Each number is 200 + 40 x the weight over its row's rms, rounded and kept within 0 to 999. Layers, rows and columns count from 0. The size before them is the row's rms in percent of the matrix's.

# layer 5 MLP down, 576x768, rms 0.0726, rows 441-448, columns 576-767
103,184,172,170,162,234,208,216,167,90,178,171,185,187,246,194,209,176,232,240,149,232,217,225,230,129,236,139,223,220,221,142,144,193,210,188,170,171,265,267,177,181,235,189,226,210,185,227,217,212,153,249,263,268,176,226,200,231,151,157,184,272,141,114,202,241,220,232,219,246,182,204,186,182,189,213,207,211,201,204,196,179,234,172,241,137,187,209,200,185,207,194,166,161,299,194,263,200,198,150,254,167,258,168,211,192,131,247,317,200,171,248,182,196,250,269,140,258,189,165,224,221,186,194,131,210,244,207,177,238,218,235,258,152,270,157,164,201,213,259,191,177,234,188,156,223,238,202,148,250,214,173,218,214,149,226,196,224,229,206,235,176,239,197,134,176,187,169,216,66,242,182,213,154,153,196,244,211,291,282,197,159,271,238,216,148,145,235,235,128,231,150,152
100,185,213,209,190,169,195,240,203,176,183,221,153,180,188,228,191,272,258,225,178,172,218,193,198,273,113,224,204,230,229,246,211,151,246,186,199,251,233,245,229,130,172,237,219,167,252,168,161,177,165,214,198,273,186,247,234,237,128,178,249,222,211,260,105,238,189,133,232,239,114,169,235,183,138,104,238,176,216,130,201,209,208,236,190,263,226,255,209,268,168,231,193,181,204,181,165,275,215,169,198,197,249,194,234,190,189,203,154,257,237,162,169,234,221,198,130,210,168,223,190,236,215,245,154,113,187,227,304,256,121,160,251,231,124,196,134,263,129,208,170,236,215,267,210,298,180,242,224,193,168,162,221,175,233,141,277,240,172,170,165,180,237,170,204,237,170,221,155,167,276,130,246,240,161,211,194,249,176,224,196,148,177,159,207,248,191,172,187,207,130,184,152
101,226,215,229,180,180,212,199,148,246,189,153,196,184,162,256,256,206,212,165,196,223,161,163,204,128,218,198,228,200,163,132,231,209,200,207,218,179,220,183,218,170,194,234,166,228,136,189,271,241,220,164,247,170,187,242,175,192,246,191,252,153,172,128,214,286,184,221,237,240,265,173,194,150,159,264,238,235,186,158,174,157,199,161,198,152,249,156,172,329,204,160,172,233,187,211,176,179,179,170,167,180,218,169,199,166,204,244,212,207,188,137,210,239,249,224,229,287,141,194,192,231,206,219,251,272,130,127,230,194,197,226,235,136,156,191,211,265,243,190,169,182,184,254,222,211,279,212,259,177,187,216,255,207,209,203,263,207,202,194,217,208,206,182,188,197,127,135,199,175,195,223,153,270,203,223,191,173,230,249,253,183,175,174,169,271,144,237,167,226,195,167,193
100,164,190,244,121,251,225,230,157,188,215,184,178,218,141,163,185,171,162,154,235,167,237,198,256,195,225,167,223,193,302,150,154,271,196,233,102,175,168,186,237,238,235,220,189,219,235,187,198,187,123,207,138,180,214,218,167,273,185,197,217,173,259,169,239,214,245,158,187,200,208,148,216,292,157,223,111,195,220,202,135,187,219,239,233,172,162,166,130,165,243,249,145,194,194,235,199,209,154,156,197,202,218,200,259,253,113,268,276,267,232,197,204,212,229,240,180,238,144,161,157,220,259,214,210,199,204,196,249,222,230,193,183,196,110,140,215,167,152,183,222,214,173,181,253,65,199,194,180,209,225,181,193,225,213,215,233,213,182,194,194,245,216,152,199,150,190,243,253,197,267,194,243,188,166,211,273,109,126,292,168,217,151,295,126,276,171,218,186,262,198,180,133
101,272,185,205,220,194,188,226,211,173,243,162,212,115,145,122,227,166,151,207,164,241,163,167,133,240,224,189,219,92,233,187,271,247,142,258,194,201,149,188,220,258,184,222,134,170,175,158,190,207,148,220,283,213,237,163,201,171,190,234,206,207,183,205,229,178,178,181,207,165,165,138,176,195,227,226,183,292,105,170,165,261,223,167,264,153,244,256,171,179,160,203,171,168,190,201,292,243,137,222,145,218,204,176,266,166,192,240,230,203,79,240,148,168,204,166,120,218,278,201,147,266,187,198,138,189,223,186,263,150,209,145,186,224,225,203,270,233,242,296,199,277,118,236,240,236,141,163,246,166,138,143,202,221,196,230,173,188,231,247,263,265,161,236,168,194,185,263,149,231,229,235,232,210,220,170,178,308,190,154,234,235,179,157,168,310,211,217,259,229,172,241,189
102,217,239,240,207,203,239,178,123,201,107,106,176,240,110,214,179,229,254,239,173,210,167,151,283,236,205,171,129,241,254,246,220,128,212,158,199,238,203,176,246,225,173,243,278,255,133,220,171,266,173,172,190,139,208,139,164,208,225,188,189,188,201,226,233,184,208,209,247,213,127,157,211,220,78,203,234,216,221,159,181,213,172,132,201,230,174,262,257,98,215,189,245,126,161,172,200,219,218,133,186,177,159,92,151,240,144,260,266,166,185,149,188,239,196,123,206,195,152,191,176,144,239,204,229,209,153,235,184,198,186,265,152,232,197,228,173,203,213,178,240,240,198,204,301,257,191,207,242,173,168,239,201,200,224,169,254,194,259,222,203,290,157,200,141,135,205,180,201,259,140,159,143,234,244,233,219,158,215,183,156,174,214,190,186,193,166,245,249,264,216,324,260
100,223,239,164,309,166,224,202,172,245,191,216,173,177,192,185,167,250,117,178,271,128,189,234,218,281,195,166,207,230,249,209,207,299,242,237,169,156,150,183,222,122,263,190,214,178,246,158,200,224,241,196,173,188,213,169,260,152,199,185,234,124,226,215,197,210,232,212,176,213,160,164,180,186,280,172,244,157,139,183,168,146,205,201,238,209,209,245,196,237,256,214,207,229,205,193,231,132,181,147,208,150,353,184,258,218,181,131,168,215,241,196,229,137,133,261,246,204,185,216,259,208,250,204,205,251,215,177,232,221,141,212,161,135,148,221,163,228,161,169,246,214,179,117,172,160,180,138,267,193,145,215,212,196,234,280,171,171,198,162,199,254,212,188,165,220,164,191,187,189,196,261,207,201,166,163,171,177,172,217,215,159,201,197,114,164,198,139,204,224,147,265,228
099,215,165,149,170,226,213,188,215,201,189,242,275,165,163,206,194,225,147,159,280,153,174,132,159,214,166,228,218,201,137,200,258,168,259,162,184,226,204,158,290,183,258,256,165,124,198,173,225,244,200,273,259,196,159,200,190,122,279,214,179,233,147,231,216,205,203,218,248,181,216,138,159,141,139,169,200,170,234,249,214,244,200,211,193,209,161,206,202,245,232,256,219,237,232,199,161,183,152,211,175,193,242,202,173,144,148,197,252,115,230,164,159,222,197,216,254,191,223,135,188,167,180,179,244,162,209,228,143,230,183,254,139,256,275,190,183,139,224,180,168,288,249,210,144,183,281,233,128,234,246,147,271,136,226,154,246,213,183,247,293,183,232,182,216,323,229,230,150,202,312,239,229,182,156,181,247,180,238,181,162,202,266,167,212,187,152,257,275,193,237,165,168